Weights of a small transformer language model.
Size: 13 layers, width 192, 3 heads of 64, MLP 512 SwiGLU, vocabulary 602, 6.22M parameters.
Training: a variant of Adam for these matrices, 130M tokens, 7935 steps.
Each number is 128 + 24 x the weight over its row's rms, rounded and kept within 0 to 255. Layers, rows and columns count from 0. Numbers have three digits each. The size before them is the row's rms in percent of the matrix's.

# layer 10 attention key, 192x192, rms 0.118, rows 178-191, columns 0-95
111:147121128148144158103132116104102179142102148145128110106136126116106170130115111085103091128149111130162132137096169105080094097103142103172122133123143141109089156118098099107139143147121153086079160108140138110131169115113135120134131177138156138144133135123101160123151126130103128129
102:087119135102099157164162153143184142160148098127105121154077110128140125153103133138102135144148125117114142125151121158112100110142178156168122119152138137124155142081140105084108156121140132137151143114070088158129156128142119109144155146168100113161142149111139120114101139128164165118
101:145122161108099142068187111154153085138141108151162122165107129103146104155132133130151139130115165149122108143144166094120140097127136109164134096124137129133131169158111117097140111156140120145084130126175111116084158152127093110137121153154134134143115149133129131082092132133103136141
099:113132092103168099139095176151104126119126086130125105112108142151131110128128148103132180143114132094135159138132102165170138143102140123129189175145153099119146134141136152144148097155103121136143087154074099134146133095186141154147121111087147119133117133131076111132145126108171136153
097:112149154123130113089124119160119134158155130169147098138110132131099147119088099102088099109141130123140152104105096133154155085148124158116122140079169098135148122133137135155120116136130115141149175146119100117131123138098137091125151127148111133178130138153116131105180088118119160147
098:142116123118119141136135083136129161106139141122133106099074164134150107092100133113161141137080147143149171063087181153134166151123089098144132088163124133120157114147104092164131098115141155101126155114102146132117092161106135097134144114101127118133150145152171137112125142114138127106
102:122140127146097160092110095151087139131148102117144144151124117135111117105121110183100148119140182135123151139093072138139177121144134134169141098101139150120098126094087113143113125169149102118089101137115157076150123121113069126074138156155111138134155139136173149105129087098123119161
097:124145090124110094127089103112134109112121102148103173133133143143102176128118138165131120102102128128138160191119115142119081133123132124150126114105111159100146098147117141104182097134083125128087051143101143153139137142123150095134106113175175067102164088117174125144095084098153115090
092:111122108142114114088082090138155095122154126130094122168130143129133143145121147157141128114149153154125161129133094081096091143142148149154133095151127151123106091116133105164124115116115086136117081125150175112144126180114100166117081153163132140147139155152135113105112102131129136140
093:111144095070167118118140108157157159137120136129130136124123135121107068129130143148138113131121148175133145121113145077161159158146100096123180129145113076164146158149122087141143143133147160117161103127153126107147097122147071171098145117148110139125121139104126125141104150094091117108
101:131160167109101154153166121155115101142115118151149121165146113094135165121118099142129124168121153153124140145187083120106098093101143156136139133142122144101167138125110112051108147090096167148101143135139104149143127138085095123159115124112146118107154074165139131126132103106072151153
100:075126083158106109111132134145113122116138122126121083105097133137144117118125122131128115126124146149095120154138167088150157157115116087128136165068123147135137107141123187145137132169101097105097081090121147108087143095149121093155148100156133131130121098134126105149112124130137130101
097:154130099111140127106106117078102152106155127097094126135145119093137099100115102125160123126114139111131163149119101152091141139143096101131155110160174134115131155163123101122113112156137145100089089163086171095097116093117131125156096101127142116147157105094148143107165129147127135121
101:097154144122133128149085134137095100144140146095133157156169133124156167132096143116127121102118144084091134139166151151091162121147125156084140151119130169133099125129145147163093104119091091131132110122111141150150129148139126110137103125094128070111132123145133120102164105123131160127
# layer 10 attention query, 192x192, rms 0.117, rows 179-191, columns 0-95
104:147098147149154166168089127137136135113146193155108136175133122123146136124110136105090131119128145136140100106160134135124084138135102107159193109123142139060155119132125112086164107109097171107106112136137121092130145160111119164169139161105117122134098141166088104113140106110143145111
103:159105146113124109095188145102111094112128106113162128136154137126103157085143122094101089152134127130090161146161136097136131151124103134140117141104144126158141110136117150108115136142128119129162163102167065131107147111175114151143142137127109118136187136157142136109142133141129095156
105:153126114140092195073116104119107131120149120145131158090082122145121108146153120121122101095129098145076110127128127096112123099141153076111146095118113085146129131103115103099149161130123130136164105153165125129110137129120097088132176140083124117176161137159134136075103104098108138083
099:138139092104110151118118129151127135110097149149128162134091103124110101116112113086113160126131120090176172077128118113154099129126149109136096123099164121111094119145154103158087123101160115148094159130141103163171139133108145164144143149163084140158096155129108136122183101107120150126
105:115109125127161081164117156119123159129112139129105131129139175143135115126105153129144136108132145170119151175106154129159133131129106128084152088114158108169151142132225143111130088146116150111123126116141120121156103123121090095140133111126121126155110123174155126108158118146126157131
106:155177141114082155135166137129121092153138114161126116145093117132116138085142114134140114152109158144100164115176123136137136123111171118157101123126161122150082117144124108115055144168112120138104104125136091107127155092105154107173136105115069112160170108156120108165137117112133176136
093:110087135161154126135129138099165125147125120160120112109050116125110159182134111171106136163096132100127132170099166113121136114140130127155119127089139103131148153158075134157151107172142120145112152094114132115090144156106137102119125122104171091146109159102121174133119093160138146095
093:145117126083161097157149106095177131112149121153138112134144146163103098109157149159121131110131169133093171103139154136087118096132134127130129099168114109139117130142099147122104141210164098092107132107122149125110158119098083101099112097142147142177134128128096173109088171126105112164
095:122122173067131067163136170161100141131078135117131137105106167128121107156100138130146125141158130133128121093171146136156154151146114124153135122125114140128170156131177116131128137132146128119111130168172113088149138117090121120161187111137133155116116115117138166152140120149142125152
097:137137126155125153125110129104139130102104132154160122142145125110135148140128087100146135144098150143150158175103144104119107115092126121129132122094139158124124152112110113073110099145113154182159116088127158125147093137091125135120089167104116124129130141138135157105159163073105095112
106:100114130130117088122154120121118121154091067142159191120135122144121153116157100170101160164139125071143176194106119074146160132117096115101101113132121119140148163152128137160122180115130105080109139121111152129121138132149163111097113121112142112130137101079121101112118111135098142114
103:128138078128117097120107105105107098115132132162087125103126133120112139118105116119141157123180139161125092122118105103164161119168154057144129180103135099118143095151116131148131151117178130109127097114133114126081118132142121109166113155120119108153106127165124129161136134135139200152
098:115116114157113133117099145110121127120159118118107147157158110091097107120082108129164095145082109129150126102166117104123128111139130088140113117115102142128101173110118124125107092148123091133102129113126190132141136123112085116097078134092131117130122119081123118113169092137089173103
# layer 10 attention value, 192x192, rms 0.115, rows 128-186, columns 0-95
088:124112080074123121117121116113084081106128143151087148099110088136113147151133113129125122156114149117141129165129112068142147156181152087126109115122129102161095149136145123112126148097118128114101110158128138107125139111082135083114155124121164150180172108117098145160101090144142130132
080:153104138153106127152085113117133128142157104118134102105114152125106121144143137125140101156184138089161144092100122080128150117148109123097127097086109154103102113120081171145136130170106101071143113135100131116091098097165115107098118090127109095113135110132118124087106081098101118156
087:119113138156166108134114125137118131140147124081151123145130133116152161103138171134136146111104214174135129122152118129147128132132092136124123178136153087120162121109094151144094155128110151092130112114149108149116136150128105112130112149092097097071097138102140130109117112119176162104
098:130104130131130159105110153136165126122118152094149125141139141114108111129109182142106087167094181135160120126180078108127118138121151110118131098105098144135136129151152173112129161072098126104133098089144139092133099094167111094160096152098147089129084110151133123133112115113131133156
084:127111156132142143152098164155121124125134161153134116157115166156096106146113132110109098172081145117118134098128164127126127107108160157174143117168160140113109149151134156099149188143140116094136160103148184170130143094147138093121132167104156105120109099104138137107094124138137138122
081:147132138137164133114086121126148143106125101135107090150164098151145123169081174153147117099110181129137136157109133122184163125106093148102109124141148136120107148145128094124095131151145136129136138083097124154111113106102089105136146112104123170137132154189142136125128173177149148138
079:124100109111102114135117098123086135127149132136143103153101156128115137135113132154113154107101123117112124164154056155161130103108063085133116090089109123153142116150122107083150161114155148123109158153120120116122138131122170169134131205126147116103109104091168147112065128104196093136
086:153138115106160144098146092119155112117176136165142072158122102146120137125113109149147128071091142130118074149130139121145120152100112140128108178136128102124130131117154137179139100160104142180088126123101096170142171131107127155114136116145127166164137160123115117110106144117123170118
081:120154144114146096083098128131126153113141099099136095117133116118116112124132150146138143120099088135170153129085151132108137109150099110125113121150106131164152126142091121113083106154120125127132107112149097166125076126122151116162155099141125181112190151105134123114131116125129138159
085:100147128131125150124143116118120161079115094116115118118140166156142105121155089097084134146181140180181131076137099148093140114092082165126103162147145132117136113118145142108094148132103140116107121141097132145143132116127153131103099188126127115108109144106122102101100139158139106168
083:079151123133125143113101106141111103120107122118112171144163114109139116139165100133143143135153139116095128133077122133193138129086170080179052108109133157142172116091075112083137135089147153128109149107162100122143126149132169155100123120172138161093122114139108157116096135147129152133
083:115134107115131089104162111112093129136138094120117064131153095125161138108126095131132128152138145112131106135153123111126141122142105098124126131145095153132114133126116138152126124143088107119167135136127124133107134133169179173133124094143108096106166133141058157126133111071142089128
080:114129166147116162092108155133108160107131121120110126113144097130097173139136118163101135144147151141117139109137154098148120142155143165133110115154152144097064165092127124116140141104171134109136151075123119138118062146162088133125116141085099087127113132131145134089154132179115135130
090:140116111123161129115148126165125098159155104105191165165118107113124146123102121092109152116123156117144092151178120113136122094160171129108124101122102135170115143107133156183156161147105101162150117110126132161151157162133106126114124147096153112151132139149100123139152098157153153140
096:128123136116153134140124109168144138108129153138152099149106163128129108130139102090145146126143162103108154162154139131110109113119124139113151190102177109105130145171099108121153130087147151164088132117152162151126133133162124128129106175129151125161132144097134109107123180114093119143
079:132148142108135128146130148148164125133157151125110130087109140168116118188144096137151166117135134164121134119096079110088112119119131136103136106145118105100082105124155125130099143154124116134112160144089100163157152134134122157111154116083119133107136118188140098143154066155126125167
077:139106107139127129122157132105142118122148087133134153130110151102134119131122095115109120130129166091099120155167140137082147110114140159123142157085166148108158132102129117152139139168063118133116142140138137168101141133147114208116128105077152075149136127115123137122081166118070088148
078:142116139125168082160089125145153125120111187163084133157161133094151130126145163137134120076147128119130115107155151139157162102116138164142122117117129115187084145107083092134120121168137098137133110107136082118148119147154102145120118113137185132144102155150118129129092124090098124122
080:136141127119164167125110108124102103118155136155073117135153122100113128124147170098112110145119100133066120141099108142159112162165152119127122150167130093142126171148142146147097150112130135165123162106123116162135147139102109145124177114119125131155130093081138171092111117108124116082
089:125139071150133107131115125172135186114149111103105126111119142122138143120133136108096131148072096104127170118182109139130106122158147102135148099138151148100139163179099150151149182184117132145166138129160176116087128173141098098094125115139093111136088126092107156165143142107117124139
094:102148160118148133106111171135083084133100131100085093108151148087107112142121118123086114144136142133177109112086159127135110107087078170144145108121109161150085129111146166101090099142099159120127129130160120130125103118119078119133145134116154157101138137111159128078095097144121116105
086:120157129167117129114077131123149170172112122108125124146113133109103102130142139134123131187123080111120110130165158143135109110107125150118112149133109143125142110092074167112169139121097129086120094119106152136138120134114155128148066113088088122140111108102104143163162143136160131114
084:177097132105109141155106110092086109146153156112134132098140093151086115164139169194122112117101166132175112126141093111100089134136103147146115109101115092150134129119125123110116107136107156142144129087131132139163161106102113117117139168143149144169120137143128089135119118096103116116
098:133116169112142136118163090140103115094096118136146128132156131149120137134094135122139140090180139149129110141159086173145101110154111129182129145143120111150119151104110089084098078103116116146138119095155071132129126132152098130090164142159152144128162144073124124160116098124128152133
091:134101136085180116107172128093077106110155104132136114084148129138122105155142085167128128112099136115168083130109115133103092139117117115115153123118121121198123135143141101133117113107081133123139116112121105105158192136141117134108143161096164176114142156134154107104106125164151142130
080:131132118085110120135134099126066151095124151133131080111129105143134164150119113137133121123146104123168133145127162082153124152103098131137180126116119113117148120139115110147119146070089096121132186125085141090072155123130169131085118157132127136104146115147108152131116137093129097078
086:171123075132125162166130111157141123166141124145150184117138151148127145099099128101106125131125158116179094118138121118124096137139115105139150128102164125160089162118167107121131132166129171157081105094112138131144101092139147133119116111138097114138107124157105119134129146100120086164
088:129141156118156122121161119112127121138128135110149167153125104112140123138111135134164136069150150136143094115141123152139126143105127103151165161132114129123086167079127078136128101135153167124131203102130109169146151115139105144113108100136125148118167088148111098132143164130085172118
086:111105136153126126110129177193120160139093135126183087116111111135086114094123110112131101131165130138131114100183117107188150123133140091115130118136121152096160149119146121139092167100107149117141099147163167147120108125092116139122108135136087110139107123143121160112135129164140120102
087:145110130100150143123124097112150110160129111114123125134111134133152140120152110138141136093140142102101137138070125122110112113115147162101108146127103154142082125101151123132123062151162113130119112121145110121154130120107094173150149112100171121162145105103143147135165075111066136149
082:091132126098149135105125148124123088099129138113131113133121147121098138199150094146157163148105120124147147145110147072141106152114121152114134154117143117151185126109125132119103101102117098134149136152117162131123145120125164114111125116135124168114118157128149092164130169077141144163
087:091125111147170124129131147122130133108122099135132127173129119131108136048172103164105163158121138140169137137176116114122130149166129109131097137145139127104141139078108181113116130136153155085148103163137157111095136152109124138112158085095110091137139106108139117116143092081155164146
087:130116161104071121148158122133108144129147112155110175094151167143134111157134141098101138135145120141168121123101118125150125126061117138150125105135089155118160118123105111101108140089169122105119164100118105146172118117157092135107116120110138149146127140102117127154162130146089148136
091:126142160127171119146150080142122107102147125144099106159148103152107165135117133150105152100156178099059130121112159121121119096090108111138115153120125081108181129118127132132120117092116150119128097114129133125142160136114179150135104172125122107119145147106136137104141128145155156123
086:103134082155085131125127148120101099129114140133111105123117114148127140088102122100111109133172091117085159151159136109133150158146130173139100147131188125149122130132143124131163141193117127111159105158106158141089164104169152166145153135090063132144111125160155136133112139099098108105
094:118099101120127110145098156158135149153110136117104164138122118109095122079133096092169099117099135100145148167173108123144127128173186121136105122119132121099107140143103158154132157117130130119162145144095141092152146120106128133169087096121054134143125078113122122176162172115134115090
089:102135147090054112095152172161136163117124139112102123139115148145100129063150150156145145153131108115132142119147126130123130115141145149128154106115089104135086171112161172136115121166126138090117132156135112118122099118149107144142120152081125125080161112146127150108154089139103144098
078:128115118095139105104120115091060120169125129151081098091095099119136101152165147126141105150131161153110129148086174110131119136109109142125121083120146147124118122120124165149142102082112146095108177125114140117148135135111145121150109121155123161113110103157137141137127153160110147130
085:121132138118127106129135095158150115173121115119114142111137140142138170141141133170130171181100059126173111124175115119102134130125120149107114096135103157180166130113143123106122114147112129126117162107132120134112127136114150116119135152136138179124176135174146123104154112159141119160
086:136161158164136144132121110125161113097137104089175116124127132128135150129115084093154108141155123174095151141099111134076142144103150120149124174111146125126120116168100120112103163108166110112139098109141150144119186130176122128138151133117146124133146182124159132149102151104095172125
075:108106155135172175119096148114175127152091119144113111135117114145122128134122164108110110121085119139132139112176089122126109138135159163145135120099120110111157086139159150148120109182146145120114130124123128116143111081097138137150143138163125130126086093117100138107101100160143124210
090:107153137156145159149092168137119121119106129120131175153096168136167132094137152094135112169089127158152142116107156144134120093115133158125082125121127129101132137145153119126150127161114116088152095118107159110114103142113105102091084116101097105102101076136128121114108173111141141140
088:144106114165105139185089112134095122125153088143117091135122122123111094078101098109120111090140087111125166121133090074115140111116126147123120105099119133146163143194156112129118144122129117150155141162089111180124095106129150114098102119104145105167089154096118148143101170125155121161
089:143148112120160172161157120114082163131117132141118137109095133156110104133152100118162147133119130098089136117148123102145150141114122130145113124148143154088084124104110098141125160108162121098136106113144212116162113130093140136116089117142096153097123142159133119150157130135128122123
095:148165169134119146095162142164170126174116129103108177085152131094162136151098114161087100123109137143146127111127118110149093117108096146131141120087120147174159153096150165084099109117153132116120154092166150123165104158126099150130124126142150089153187120102121127134102107112144109148
075:126142122095111128163168133146157142129126108112125180128125116143150140185143095133078158142139178115109152128144150135155116122163148107134120135149147139150185125129153147101093147128125119107109125120100145116153139125103151129126155129150138168159111133138168106125131097108115108121
081:126146119115111155124131161178108187102130122118164126098120101105143132108129098125094082146130114084132130119182101110099150146156135145161103154098123146122128105191142128130147152112106113135131110137136103103160153096128117110131129160128131121139095097091123171106114097132155102084
080:124110146149099088139088162150145115152134122130090118119084152098111149124169108148149116179096117130141106117137140103105157100165121139091152130093112129130126093120133184152129101130131097147109125099132137102130143100131084133149130132163169129147144120105120105175141144115192078108
086:101145117147114107136124143121149131151086121133103111107151113097112146118149122142107147128134148090123168122136137114137142139136133115156168077115120109142118146155170130133116143104151157142183094132128166078103143142132105106148115149138161089145121123102165135105098140141168109102
076:112142151109085129128131161111160094115129149152104102089144106083147102134115179163103163098131105151144095151120126155137140101161096130126125166147112094169127137105133119122133136117153121096108167148148091152107105101128150112165132118135078133137151164137107105137130066116136164156
085:119113086145140142127131141109155182147147148120151123105114125113114139141109119133113144155104125107100133167108090117164150094107148140106142154136166105149151123145137138133151166116133122101150165157136179117118092117163130100109120091143090110103155118143118145147159099149148139153
091:149132137163095113152149157100143155105156125142142107150119142106109170157118145158111104119099124146125086138089126118112141097096110133109121115159144125166133138143153131109111158150123108137088121139151112152098153167095119154141140124119138117114119157176139141147121086133165107134
086:134094142118117133128084126118153127145094128116168082117118110145098157171143134166138134132150126100124146159125123104138116177108124114110106118111134121145146140095119121144132125135154160123178119163108129130126192088103145162148075148181123110149117104139136076132139170115116075126
092:158117108143119106095121114148118125115100145106112134102101116108136156160114143113126142128128084176110134136164110188090120130136106111126076120166127116151151100114117103094118102080100115081124098131122138126118122162142151139129107144118143117128134144090148149124122087136124092111
078:169119098098125105101122122165173125148122156132100121093142159144151114082152151145138118087133103119117122161112119098158152096078126125174114120093119151101090096128144124141133173129128137099128179173125093139118108122121119141140131121132108115111122124132136110113168100136114179114
085:080142126103092103126101151133165139091092137110115144124125102110145104110164109148125100180173150136085161106158124082094154170169159123152143133114121158118122130148110135151114157177118140116114104159117155127124141108174148098143121107112082102137124128146126117137141154148110170137
086:139091083121176080110128150126100114140119157166136097092078136142118135133142123158155148110133145164137157089168127078118154158122118142139129095098171091088116103102132087156181126083130152117082157119137132164129132138111131134125117095142137098117152109118101110170146114104132113148
085:115143106108106096118123080112126128133102133141140172113173141139120130122113131120111130101103134115159103133131128153124098137149122159115089102132112109144134108117120153102123138130149166100106099179101099131131154143065126138138112144127151119137142163132144142166092147109113093150
085:113092121137106104142088145184108163143066141144104090140132138100147110165160115153142143150150134163142131124119139126158134112083110110156159079113144114160154126158167137127137161163132132084128068117132192118137158143157110109128112172132119098127086121093127113141110134087116123122
# layer 10 attention output (transposed), 192x192, rms 0.0857, rows 128-186, columns 0-95
095:118111163168107123102134122128126141095182120122130118150113115123117130084146131141108132132101120121088131153146127159102145104117132105112141138158116104119138139069138141153092105149146126130131149133135090109125138107123138134137136138102116085133106099138178180131112160159133120146
101:135153149139138154108147142124092100087097147140132134124150122170130147109132132115109129093121115099192098113122103111107100153138137089143136113101099146181148139092135101151125152138116108135115165121097104165101131159124133109107137130136134130113148165118114139128147148125117185134
103:119107136121124171109104117147143152131132128117164124106134155123134171130104145165097109144122090101103133137109121144167163150121109152132087141132141081150135109132119093127132127099109102121136127147103109109137111106153111142104115128130146131173145135130124117142140137127150137134
095:149150123076096111157094143159124132127172070119104102116144133168108104068138131135178127090154088142156124093084156151091142127115125114139105103165135113160098164160124128133129160146111163158131116120116134130141141136102117135157124145134142150133127110137173105117145097111160108109
103:118112121099149086124165117135173128089143091166129113109118183104107122123123081129101172134203115147181125143121143111105104191103122115135122156115131168138151105097155099139142087118179130118134089174111139104093122114132132144138114115133147097099181135131102113167139112136115108156
107:111093086146128134159137129162149137146118132152113167131125136091098148119108119156105138145117140130139142086080147132140110074145131129118124082165139133124090103136133087089112139134119094124098140127110158116152093171131154141144183136077148096161138119120170089139094133120126136124
103:135106150125110118118107131144151122135169163127155104084167121137153089113131132120098171105179145126119085132167161120122143076127106117119119117139158075143136155091151148127094117115133125135066169102168146152126091128057113120122126147124103140125132147155128153097143107125122131121
108:103156109120113158140162070142127085125118119130110169143094133133108161172111125118132137126154135093125114136120110123169123157102117131111140103134110124109113092143111128122101149099153156123111128123125123120127100114158118131156126108115148137168118092159106108123138153149102157122
101:154130121152150148112125086162121167149155131094117126083144138138157119147103135128146137150064176152131141147147118088147143079119163144110156139108190150098105148091154126116138139109143145137122141137118070140152128172135084136131117137066141102144130122129164173130107140094122130134
113:140097136128133151119145104158153132132113135180140087122118136120154133163140131155112115162146141080125102150111137098108141090143175099118132111105096148133125148134142126168123170111129142130118121117118137113069106106115109118128127093140134093140150114122082136122163118122109093067
103:131109168104157142113130159137186134137094146119178163115096128144109093136143190136131142139110096129127130077124127094113094115140072106095198134088117166149108139116127116123126093125149102155127173131167139150137135129170139134110119130079128091121104130129085128112137147124187114157
096:155147121104093105126141107121130152108146123084124173138118132116135122125134155131130176119138177148110086136155119121098125127078036111140126113126088143098087117137083132111149150134109097082112148123134117121122130117107166125109132150109107137113095121095107146114120147118153164131
100:112117108160114129111116137127155153101120125127099091170181128149161096129084137115123136129110096126147137146122103139103131137116138085118145097126124126098137102107098109152131162121146120126082149141110118125126105130112112119163139157060110104124109120129115145110103086139120151139
101:103093113130132118138153112124149155119129122127126106101101187109149150122105112054099106155150104118123153106100160143148165123169088132123102090091107129134133097127137112158100146135122123122166146129137129130129137111077102097137113161115125123173106127116147154108099136164150107144
104:168147120122100120156106181091135125145118136100109143071161136165111076084147103134122109150142122107142121104101124144126142148129153133138084119132143124128122135110099120140152113138139128099114110155109121124108139140175120130157124119116079109105125141121087110138175141155084149131
109:078127099151134072127143143142160138114143103167147109159139084117164130139124115106114142129152119140150140143114121175129087120114126120110163172136152120131150108100164123164190113135106116121136161140170173124116105163154132105104110152112119133149123176137141131140123134100080093154
096:128148117113111077150106136144150088108117130142115125131117184131116154126144162076084142118081145123134107129129128117112107157117077130121122185110137157126125119099133142144128177130100139131119109145117151140188133120100133151150119118163151135110076173128084136180104120093103138119
112:137147211143095162135136131139141121139100178130131163177116136092136094155128152126113104124160128116179164120100137119133124103095155125104124132126102129150121156091126151149121168090149115100146099120192115153163154102132087175141136149118130081133134081154153162141118125103148167139
093:106122146156127089034102091128140106083140141164131160108141161134180135156158124102179112080167084103110100112136113098106128124095131121095112105110112120141158132133132116154125086140138171128103133099151107116128120140189149119136130150114163108132096129134117132154137156108140163110
112:096145146092138140097096109130127124122105133128138147079126094159116089102151149129121125116089113123143131095128170147162099153114145129170066190195156130113122102172095139141116170107103151149113117153123125093109142108149099166169110142151094125170129142123157093151092129178119104116
098:154125169106117113115149084097112167160145099154112109089127144128115093127118115131123125111189104141119140102116171145114143111127133148133137147108138140106121124141132145128160152098129185100118112114140114164136149143134139114123113154107110104115133166112146129130125152089152093137
102:147155104091133140125156143148113129120105151133110080149090159159182135143136136171136066092121150113153135127127147132132144142137115140120158123088095125115147106103186109130130100142145134146107125138184138138113122087123109129109118162141120112110111123126130161149139105162175125091
098:119131123153115131163115155130081130137137096114127128153187125112122141130126108132153101109141120151170130093123153155137117130132113148106165125160122094138110122115110136105134133101167175140139096133151126104117107109112093130121115064115156145124120141111133106135106167170131136130
104:152128128143116108099136142117118155102145129159164131171132103142127111112097134111181138093092144107178093117160164146155174130155147104161108180135118140149111121173125114151140113140132121107113148138138110149129131122135124144146157119125098129147128105161130125123151124135110166097
099:116172137164127162104110124094104109092148111158148099161147122120123133158107170076141135110152120127101171122126127148106142118123107123152147102146111141110127123121131111155098122127112152131110133141114124178153097139152104123097132112138111133133129159127121194129125135122090102114
097:126106116115096113108161105114103143115149128133097140079169133125153103121131108094159130119108163128125155107092100123073158150136103118111154159146113128147106150076137117113119178109094112148136104181137126130126132136113100111122125161131156117157145118108106103135138161110136169140
102:130097152100148140153102144107176112160137133130104105148161159098148095132133189114120127114131125130136108128122092117133086146159115141148090122107133125157149130096127111177097122158131134145126070138114158125105120075166178132147090158149085154140106137157142119120110132138113151117
107:137154131188110154129146130090131136148074134167119126110120144086125156141113139132134143143141122114096141140103123106090101135122111170125102138183094108105144116095121155117128059161159126120081114158126152111143141119163133130082107128155128103172143170135154149174158101179130168149
108:118106134078135068146117064078115122110135104159099123134127162148108071091102123153157181116106106110164124138121123171152101130150116118121157139138134126201092130165115106130155132149108116123132114112093119135138162083160120170116114134118141144135158136119133123124107130096160113114
105:143134101165128105152138189111123129153134119119083103122081094143121165157115121113156105128134103083120082104133096147116152121142143152133117138165149089131071113160131104119153146178102147138165141149130113123158146164119153126134143117126132092072102136129151122133136108122125150162
113:149113143135114096112142125121117192134112140157109109129139168153114155103114139128084124123131103146163103133133114147139124107126109128169114087150126172099157110128088124140175124129143136136118117110100109131144137123115087133135145117110086102078160091123107161124147108137123189115
103:124124091108126127161104131129138182151132123112152074133128154147121168158123126131162145167109132147113139120124101125105092159095136159095132127146152146093155108091177116128127114122107157162116133114140142114164096158128123118138115080134121145100132142128112114128117183096132149136
102:130089153156124169121125096103131120165121147130067126179131052141123143110118139106152110130119143132140106141118104112141120073132069120135121172137154169111157127135109148156133134162122130099139112141119122151105147167083108124153125138120135096166113094123145095126100152130123145080
105:127100117148123164141109127121140117183139139116122115148119110133139105119110099139151095154150094091138152164114123151105145197106142112116138132126169187130117111136088145115134114139133106118131149116129150102160142125136088117180135142091168166124117120169103143128120146103172129136
098:160149144131100128113166139137161148089092121133149102175149132142128149126100157094135154134143127143155120095166144090157099114108111156150117152114135181141120111127108171093128115112121157155112113106153137141106105129126083111149104155150141109165135107137148130116112124134120106128
096:138152120076109096161132131117145145123086110163099134150130131113118126106131139141121145133125128121147142166128117088127077162164150130133138133133085145122123127152134133099139100112127114138108130088094155123137143092135105159078121126145124129158123143142161135125145109151134126130
113:141094151120156113130084158114105150116115149144098120110118135124095111153106120139181139147119127101107090111151120126135144153136139163124189154119134136107134131109137142121097078098126148153123132151121102105132124106115174109108117129143169167151138150142128065088126118144119129124
095:113132115096148134102139132118103127100127105180139123116101115120113108138155160148156119147200158169095128101080098134137152169157120128137172177123117125143150087125111132139144137140099164140096140128105151128123143145169146150134141123150133117073171127116140118151087106142143084107
101:127127156130111165143131093113117135121132132143134132127135139069118107100136136118114120109106133136144143112125140155089095180147127130163132103143105099112141113131131092116159170128165110148142114122100140158111157146143153122137145176081120169095090164129091104140103159100133096123
103:153098150071158120165143106090111148149112166098134123095086133150154095159135136131120121104141149149178103162099169131158168109093095161105141110118120104123121147105150126137111141157150102101137146090125164150148126157167144092119114131136150132159085100098105137126144119098093148159
104:139139080130132096104123102100135133086119115107140190168144117124105131133150165142142165121105128139128132095102072141166126126101106131132122154124173109147108089133135120151151167137109098151120115125094171130128111147122136087139114146163117071178162153127172141127148118115132112116
100:116149130097085129111110165129109108164109125112107151147153109107132146115113091171129130122144138115141128157126127068151132145137143166137168110138099125141118138137140149143124140142163154150152145095127116092071087133163138135169106137113147121152131116156155148133118140097172109145
100:130122169116152171115109154134112124154122126152146116142148133152165166193116132118129090134114121145133148128162150127127120126177069128119122135121145098155155132160064133114116133125115100103095136147125097117094133150083092122089098118119127143154146144174115142131146125145144116099
102:131111107079107143098143135115139115150159140125085136111142137144105161106120122100095071145151116121147103140103159154149137147205100146115138121119130107105139131100120131110135111119174159162127189153124171119125045152160118095130150131142148123134115138124183085063106120121145134115
102:102125150157113100152120173160120132079142127158151107134133130133122110131134133129123135134130107143143097135137158170133124144126128156121155146114136147115114148082126134110148126148144104123140127135165110127132161138144128146135129139177124144136104163122117112117127106117137108096
097:130084143108109108114141139128128124116181113171149108115086152166077150103120081162146152145163147120147147160101128146162145067118119130129140147089119179102077157142118150113144155153147113112147118110154130111142085162135117135100132118129144117158089127111169157149112117138132111141
098:110103141091140100144101145123118128129157135123176141108134141157112091090137091154101133116101134159137143100165130125112133167111139120146157154076147086147121122136158154120141151120135122095147126140115122145094159127124137117093106143121109110136185152109148144141144106088137153100
100:125178134082116133100099146133118118121160149124142151112080117174144104129117103115148118127076130173158089135106154127100120098132160142132124137133135186117120133119129118119122085098143109160163145127194067115144126123153107139112162131158148149119100137127152134154134165136151101125
113:153099118100122133123131153140119119117156114137157100097096088116121080096100094145117134125107114144107142105153113128137123154160148113164140125162137138129125120134110144126138155113147158140124128134151110123175149134101113124134167123166177146128150135163104114125126132155165081140
106:121130129121090094107125104091103085134105088123156118139105103103085129115156141110136125130111141102116115142137132165110133118091137134104133151142151132097120165125114163121094140123119161137117107118170132143112109158135132165147124102126072135119129159078120148135114095118165140112
100:130130138107117146148118120133128138134109128127131134148125131110081170106184171130090114110145095134162136132089142125116138155132092175129112131119145129135134145129103122152116115177129146116121100099141094090171125109145077141121115133148108135138155108135083128141111131128111159165
096:162097120167155138178128144159130127130157092110161132134145135133151114122121135138140133096092131125122137142171144143129128124128104153126139122148154126124124118119138128091074138127103170149135128162107126134111151104161167124116118140071123131128151119141145139151096069172144146118
097:141129123121111100116118100134154100105098121149125101166095096143141096107112131134117133145129119166138127098133152185129090147133134124131150118121165135133096060178162148112149113142161114157114142136134124141134163114123136158165159151154158095117103125125114154075144130152144127115
102:115135124140149137108113099131142123158160130152145135132115124153126130070148079188123132091066166131103131093145139096129165103144125150126146136121148105109156123092156130137132156141116128130104161115145137120131107096111122137137167135112115173122132132126133096073142146142115078092
097:185102157139101131159083138147117135106119131127122123140105076081139128132119116068147093118138133094112149120106125102123136106090134138148113137137128118163133102151076190113143109181098110114121075112148135122174059101141088139144105174126099115116123124152132106108132198127144159140
112:120130087108149161143167101115092112132135115137114102121119153205137081147134073114099106102126104119131127160148139110127130165147145132134155150133143128104131094141113132122148150126148101125102134111106131114107082110137162124150118126154141139158091133109095097108110122145100132152
092:137118113099122132144116164147117120113155097164140116099149129096123081082116109093118122164125131085122129141112131102119139136129134125115154146159113113138121132162124131123116123142141116151140124164178110134128136122108123127117159113121129137129118150115103126124128143126098138170
101:130132143127181145155129116097092091127149121157155132111128143143149174140110137168091117138068153112116111097148134097186125139148127154084122135140111092136128167088124162134183106113135135114102115136134122124139142103117159158119099108133163090125096132165107125151110142093145128102
115:114137127080123145121125084089129116108165129120121130143127120154136106094127129144082110128110110136145165126196151110114141113165116137140143100093153162130135111110144096100138117098130103091161127142137137146171149120107162101178101114077108102131118081141101167115103153133163124124